python train.py --num_hidden_layers=15 --hidden_size=320 --num_attention_heads=10 --num_key_value_heads=10 --head_dim=32 --intermediate_size=1280 --vocab_size=8192 --hidden_act="gelu" --norm="layernorm" --norm_place="post" --norm_eps=1e-06 --positions="learned" --qk_norm=false --attn_scale=0.177 --bias="all" --tie_word_embeddings=true --parallel_block=false --init="normal" --init_std_qkv=0.0195 --init_std_o=0.0 --init_std_up=0.0195 --init_std_down=0.0 --optimizer="soap_variant" --learning_rate=0.00142 --beta1=0.95 --beta2=0.98 --weight_decay=0.23 --lr_head=0.00661 --warmup_steps=200 --schedule="wsd" --decay_fraction=0.597 --decay_shape="exp" --final_lr_fraction=0.05 --batch_tokens=131072 --max_seq_len=256 --doc_mask=true --train_tokens=906800000 --max_steps=6919 --dataset="wikipedia_en"
Each number is 50 + 10 x the weight over its row's rms, rounded and kept within 0 to 99. Layers, rows and columns count from 0. The size before them is the row's rms in percent of the matrix's.

# o: layer 3 attention output (transposed), 320x320, rms 0.0437, rows 72-81, columns 0-159
# v: layer 3 attention value, 320x320, rms 0.0483, rows 73-82, columns 0-159
o72 125:37 53 62 40 43 75 34 48 46 51 46 53 80 42 44 78 39 54 35 42 59 61 59 61 41 60 46 61 55 56 50 62 35 50 55 56 34 24 57 55 39 65 38 44 60 46 54 47 47 53 57 34 40 50 67 54 51 44 63 65 37 41 58 48 72 38 42 36 43 57 55 44 63 37 57 29 53 52 53 58 49 42 53 35 50 49 66 38 44 40 40 65 73 35 58 52 58 55 44 37 54 49 53 58 44 35 59 35 37 43 59 37 57 54 50 61 51 53 57 49 54 39 46 48 54 39 70 56 50 50 61 54 50 42 61 46 43 47 49 61 52 42 51 38 42 49 62 49 39 49 34 64 42 54 43 51 57 42 18 39
v73 117:42 44 41 44 51 49 58 38 46 45 37 55 41 42 57 44 36 50 42 55 69 43 47 47 58 58 28 54 46 61 51 47 49 52 43 66 62 39 34 51 40 46 61 46 50 56 56 47 59 62 47 53 37 65 60 62 57 60 64 57 56 59 50 54 59 42 46 50 34 69 55 51 63 48 59 42 42 62 72 46 50 66 59 44 54 29 49 42 66 41 45 57 44 59 47 42 37 47 43 31 51 43 50 53 39 39 42 49 38 54 53 48 68 52 43 63 57 52 53 62 35 21 30 48 57 46 39 70 45 73 44 72 38 41 47 51 68 58 47 60 60 63 52 57 45 51 25 61 57 47 56 51 34 62 55 35 37 59 60 37
o73 120:65 49 57 61 39 33 66 61 50 43 63 49 49 50 45 65 38 70 59 56 52 58 32 58 30 63 58 54 63 50 62 35 36 53 45 38 43 72 48 54 46 61 42 50 36 51 42 49 68 42 50 56 56 40 43 45 74 39 45 56 45 49 44 57 59 45 46 38 41 50 56 39 56 43 52 73 57 44 45 57 45 47 59 43 47 64 60 65 46 55 51 54 66 44 59 42 49 34 51 66 47 53 54 46 57 64 62 85 49 46 53 51 42 37 53 33 44 58 50 52 44 54 54 41 52 52 35 54 49 37 37 35 72 42 43 69 41 52 52 30 50 44 41 50 61 44 43 63 49 42 67 36 32 37 56 44 50 31 31 46
v74 132:50 47 53 73 60 50 43 47 53 56 60 53 39 50 59 38 69 60 42 51 42 58 60 49 64 48 49 41 50 52 47 39 55 41 45 44 47 42 59 17 50 56 45 52 57 45 39 53 48 45 45 40 66 47 60 37 50 53 49 41 56 48 50 48 33 53 48 40 54 39 57 47 48 58 57 51 45 47 68 54 53 59 30 50 44 46 57 55 61 50 59 40 48 27 60 66 43 56 40 66 57 45 46 62 66 44 46 34 36 56 47 50 54 36 54 40 48 37 45 41 50 50 70 26 56 65 39 59 47 42 51 42 44 56 35 45 42 43 37 60 64 40 51 38 45 67 44 43 58 39 62 56 40 40 52 53 76 47 24 56
o74 132:32 44 50 21 46 34 56 57 46 52 57 48 51 50 45 45 51 50 56 54 57 36 42 46 53 61 52 47 49 45 50 61 33 62 51 31 62 42 53 42 27 34 64 53 37 59 53 55 34 56 48 56 65 50 45 36 45 58 47 50 65 43 39 39 51 40 46 48 35 51 42 57 34 58 45 56 46 53 50 50 41 48 45 71 50 40 60 47 40 45 41 48 64 75 34 48 45 56 58 58 50 37 52 54 38 45 44 53 48 31 44 50 68 55 59 49 59 60 61 50 63 44 47 50 48 53 64 43 57 64 67 41 60 17 55 54 39 37 40 41 66 33 55 56 45 61 67 57 54 47 37 48 32 44 61 53 37 33 63 50
v75 124:41 54 57 47 45 46 57 43 62 84 50 64 47 40 43 77 45 39 46 42 43 59 52 36 55 41 45 49 65 43 50 31 58 56 57 51 36 56 46 68 61 49 42 59 46 51 53 35 58 42 55 47 50 52 34 47 60 47 51 52 21 45 50 56 60 40 57 67 61 62 45 41 44 48 46 49 59 37 43 62 54 54 48 44 42 31 58 69 50 51 60 55 46 50 64 50 33 54 67 54 44 50 27 36 39 39 43 40 48 38 50 65 65 47 50 58 46 35 60 58 55 42 55 34 47 56 53 47 60 49 56 45 69 36 49 46 55 60 57 49 58 53 49 36 47 41 53 26 47 43 43 40 72 48 55 49 38 39 32 44
o75 122:49 46 57 63 52 41 55 42 59 59 53 45 44 45 51 40 50 48 52 46 57 47 35 53 43 57 55 62 44 69 39 61 55 35 54 58 56 71 60 55 43 64 57 59 62 55 36 49 62 55 63 48 47 43 40 45 56 56 45 45 66 66 41 50 37 49 49 62 56 49 47 53 57 43 54 56 58 50 58 56 44 40 48 58 44 39 40 45 62 61 56 63 41 27 46 67 48 40 60 16 57 55 55 68 41 44 48 65 45 52 43 28 40 55 53 45 56 48 42 40 59 53 67 48 53 38 57 51 41 50 61 44 46 62 60 55 51 49 36 60 51 40 54 42 51 71 40 57 53 51 45 52 54 43 50 63 64 73 65 54
v76 129:55 64 41 74 56 54 46 47 51 61 41 43 46 38 55 47 53 34 40 54 73 62 39 40 40 46 47 41 46 47 47 55 52 50 64 54 74 67 45 42 58 51 61 43 54 35 53 59 76 50 43 69 53 52 59 34 68 54 59 49 57 37 35 44 37 23 55 41 53 48 42 33 44 62 44 57 54 43 48 36 57 51 34 53 34 38 63 59 51 51 41 48 51 47 44 58 69 52 37 58 37 60 48 47 61 52 51 63 50 44 60 38 59 40 41 42 50 65 51 66 59 55 38 73 34 43 37 56 48 48 48 57 39 52 42 53 76 49 45 40 52 54 39 51 43 59 64 53 37 44 45 53 39 65 35 43 45 59 54 40
o76 123:62 52 53 62 53 40 52 42 44 47 59 48 45 57 48 60 40 52 69 41 58 45 54 50 41 51 73 65 45 47 46 57 51 56 56 53 63 67 49 63 56 45 44 48 52 53 38 55 40 46 54 42 51 57 61 34 47 36 61 50 39 65 62 56 67 53 62 51 57 49 61 60 50 50 60 52 41 48 47 65 55 44 60 58 55 65 63 52 53 30 52 59 49 48 71 47 56 68 61 55 62 34 53 58 52 38 60 50 25 53 63 39 53 50 56 75 59 46 58 44 32 49 47 51 51 66 87 55 40 38 42 47 50 68 57 55 66 42 30 36 63 56 40 46 55 51 54 37 55 45 67 42 80 36 57 43 51 30 33 67
v77 125:55 37 54 72 42 28 65 46 41 46 42 39 39 43 50 58 52 59 44 59 48 52 40 52 40 48 47 27 49 68 45 52 37 62 63 54 31 78 50 41 53 45 44 45 54 41 56 41 52 63 54 50 45 52 53 53 63 46 33 52 64 49 43 63 46 40 50 58 62 49 47 45 40 53 43 65 42 44 46 52 45 59 67 43 56 49 41 44 47 58 48 45 62 55 61 56 55 36 59 61 53 80 46 42 65 54 48 28 48 59 49 47 47 62 47 46 37 62 63 42 42 58 47 74 46 58 69 64 49 60 41 48 53 54 46 65 47 53 38 58 39 69 37 59 75 46 58 55 43 35 58 49 49 43 61 45 49 51 42 66
o77 119:51 64 45 45 75 55 44 45 50 58 48 53 64 53 33 59 48 36 62 51 53 37 49 41 56 42 53 59 48 47 67 46 67 57 38 27 65 44 49 42 56 70 52 49 43 45 54 47 58 52 47 34 53 49 53 39 23 38 57 47 48 52 54 60 38 43 63 33 28 52 61 50 57 39 49 29 56 40 49 55 77 47 41 51 50 38 60 52 52 68 49 53 56 30 46 49 49 64 48 53 63 41 34 52 45 45 46 49 41 44 46 47 52 42 45 64 48 52 53 34 44 53 65 29 59 44 36 50 56 36 38 35 58 62 37 35 52 49 39 48 56 34 62 40 52 81 56 39 36 40 58 53 43 59 48 61 42 36 52 49
v78 127:59 68 53 48 42 37 38 57 41 55 37 49 41 44 58 53 49 51 41 66 37 44 58 44 58 52 63 54 51 52 54 61 56 52 47 46 43 34 46 27 43 52 56 68 44 39 27 32 42 70 67 48 48 27 32 54 57 53 50 27 35 50 55 36 60 55 64 57 41 52 64 54 81 49 55 49 49 53 45 68 50 49 58 71 52 59 62 57 57 51 44 48 36 59 68 59 46 53 36 50 46 39 55 39 61 54 42 42 45 63 42 60 46 56 46 30 42 53 42 64 60 60 31 53 53 35 52 69 42 33 53 54 67 50 49 38 28 40 54 43 46 44 46 55 70 49 64 59 50 31 60 58 53 54 61 54 47 52 70 65
o78 128:41 59 56 54 53 52 67 56 47 36 50 45 92 81 56 61 48 52 39 49 54 31 51 54 45 40 49 49 39 63 54 39 41 80 53 56 67 53 56 53 25 38 68 40 42 52 63 55 62 72 60 57 50 57 54 62 57 61 33 57 55 51 54 53 56 47 35 42 41 58 48 56 45 54 48 54 39 36 45 43 80 57 45 44 50 42 47 42 44 56 46 50 55 50 42 46 48 48 73 46 42 56 59 50 55 71 57 56 45 38 41 51 71 44 52 62 57 33 57 65 58 44 47 54 55 70 48 47 38 50 43 35 38 61 50 56 64 53 52 46 50 51 42 54 54 54 49 53 46 68 48 46 56 69 33 60 61 40 50 49
v79 114:56 42 16 50 35 29 78 54 58 36 53 62 36 36 31 52 45 68 42 77 52 45 43 38 50 49 33 51 58 42 54 46 60 32 23 55 68 50 36 66 54 42 56 64 44 57 67 63 51 61 48 50 52 44 60 49 55 51 61 53 48 54 41 57 31 64 61 59 46 39 36 40 48 44 35 40 53 41 52 51 40 63 49 33 48 39 48 56 33 65 64 48 53 64 41 52 53 45 54 48 27 64 43 57 47 68 50 54 53 54 54 42 53 58 39 47 37 63 59 54 72 40 48 64 42 42 51 54 41 46 52 46 45 59 52 37 44 51 51 56 57 38 61 48 47 47 49 36 66 40 54 59 54 52 42 56 50 47 52 38
o79 119:63 48 52 48 45 45 44 50 65 59 41 55 63 49 40 50 38 59 43 43 53 70 46 66 55 45 55 63 59 33 40 68 77 40 67 32 53 56 63 54 41 56 36 53 45 63 62 44 47 49 52 52 40 57 53 73 65 63 54 48 34 34 55 50 57 42 45 34 55 34 56 48 66 51 34 64 46 57 45 48 39 61 47 56 61 48 38 61 68 44 63 49 37 65 78 50 52 61 60 40 67 46 51 31 53 36 53 56 42 58 52 59 50 52 66 61 68 48 65 46 43 30 57 43 57 64 60 48 63 47 38 43 54 46 54 56 68 43 51 38 46 49 42 59 48 46 46 54 72 67 47 41 48 72 44 56 38 63 50 62
v80 136:54 47 49 59 42 44 37 57 57 35 41 68 44 55 37 44 60 49 47 58 42 66 50 43 56 82 70 56 46 53 29 59 63 27 57 56 42 48 36 55 35 62 62 45 46 48 41 56 58 47 40 44 61 46 48 38 43 56 37 57 49 54 58 42 33 51 60 57 56 56 38 58 55 36 47 39 45 27 67 61 57 52 29 45 35 62 56 44 40 45 64 59 50 40 50 40 52 60 49 54 62 43 61 60 45 31 54 53 51 39 42 52 20 48 69 43 58 43 45 60 45 67 56 54 50 67 34 46 33 46 51 48 46 42 52 60 54 44 54 31 39 51 61 66 57 45 25 44 58 61 56 48 48 52 50 42 54 60 44 58
o80 129:49 52 53 59 59 53 55 58 52 59 63 53 63 62 37 56 65 49 59 56 61 34 81 53 61 50 50 63 58 62 47 55 34 51 60 45 22 45 59 55 45 62 41 38 50 74 54 44 33 41 23 53 55 45 74 57 50 45 48 65 47 38 46 49 49 49 47 57 51 46 57 39 59 49 36 60 42 54 54 66 53 72 49 49 52 51 61 63 46 57 52 53 59 52 50 48 58 51 54 44 37 52 49 59 64 61 51 45 31 48 35 52 51 44 15 46 35 54 62 47 31 52 54 59 48 34 61 57 61 56 56 47 66 61 40 36 41 50 36 61 51 47 53 42 37 32 50 51 54 46 39 59 52 59 62 48 51 49 81 45
v81 131:54 33 58 40 44 44 42 51 54 40 52 69 45 63 59 47 35 43 24 55 31 44 37 52 37 49 65 54 51 48 49 64 39 40 64 53 34 33 42 43 59 76 48 64 64 56 69 51 57 56 43 52 41 49 42 36 47 31 45 64 41 38 55 47 63 38 40 44 57 51 45 53 63 27 51 43 44 39 69 46 55 46 57 34 54 38 66 32 59 69 54 27 58 53 44 43 46 49 35 55 43 48 56 57 26 52 45 45 38 54 54 46 38 49 62 59 25 57 53 53 54 44 56 58 52 44 53 57 51 65 53 54 56 55 56 57 51 53 44 54 58 55 65 59 49 35 62 46 56 50 76 35 51 47 64 62 35 45 46 53
o81 128:60 54 39 63 63 45 47 59 43 65 44 43 55 46 63 24 57 60 54 48 66 54 54 54 47 58 24 49 51 43 59 63 43 71 55 51 50 51 48 59 50 48 46 46 46 47 48 46 30 28 37 57 55 62 48 71 56 57 53 36 55 46 41 38 42 67 44 35 35 42 54 47 28 64 37 49 33 53 57 64 55 51 38 60 46 35 41 49 54 57 49 65 30 49 47 31 56 40 48 56 65 47 45 35 69 67 65 28 47 55 39 39 53 50 55 40 61 60 54 31 44 49 66 40 57 46 35 38 51 20 29 54 60 40 45 44 56 53 59 36 63 47 43 48 47 65 43 55 59 45 40 58 37 50 49 51 63 47 53 54
v82 130:39 51 63 52 40 38 42 65 43 33 53 44 64 62 40 55 58 71 31 48 59 48 36 34 38 51 43 55 43 53 42 34 42 54 40 45 45 39 53 64 26 54 55 42 63 39 39 39 63 53 53 54 28 47 57 54 41 59 56 57 51 59 62 52 62 72 47 69 40 50 44 55 34 52 57 51 72 48 28 59 39 35 48 53 50 40 58 49 61 60 55 40 68 54 50 46 53 52 69 31 55 51 57 54 56 38 50 44 50 48 70 66 35 46 64 30 61 44 65 56 47 59 30 58 57 41 41 80 48 56 44 53 54 56 50 52 46 53 60 50 55 47 53 66 68 47 46 40 56 43 48 54 68 36 57 47 59 55 41 55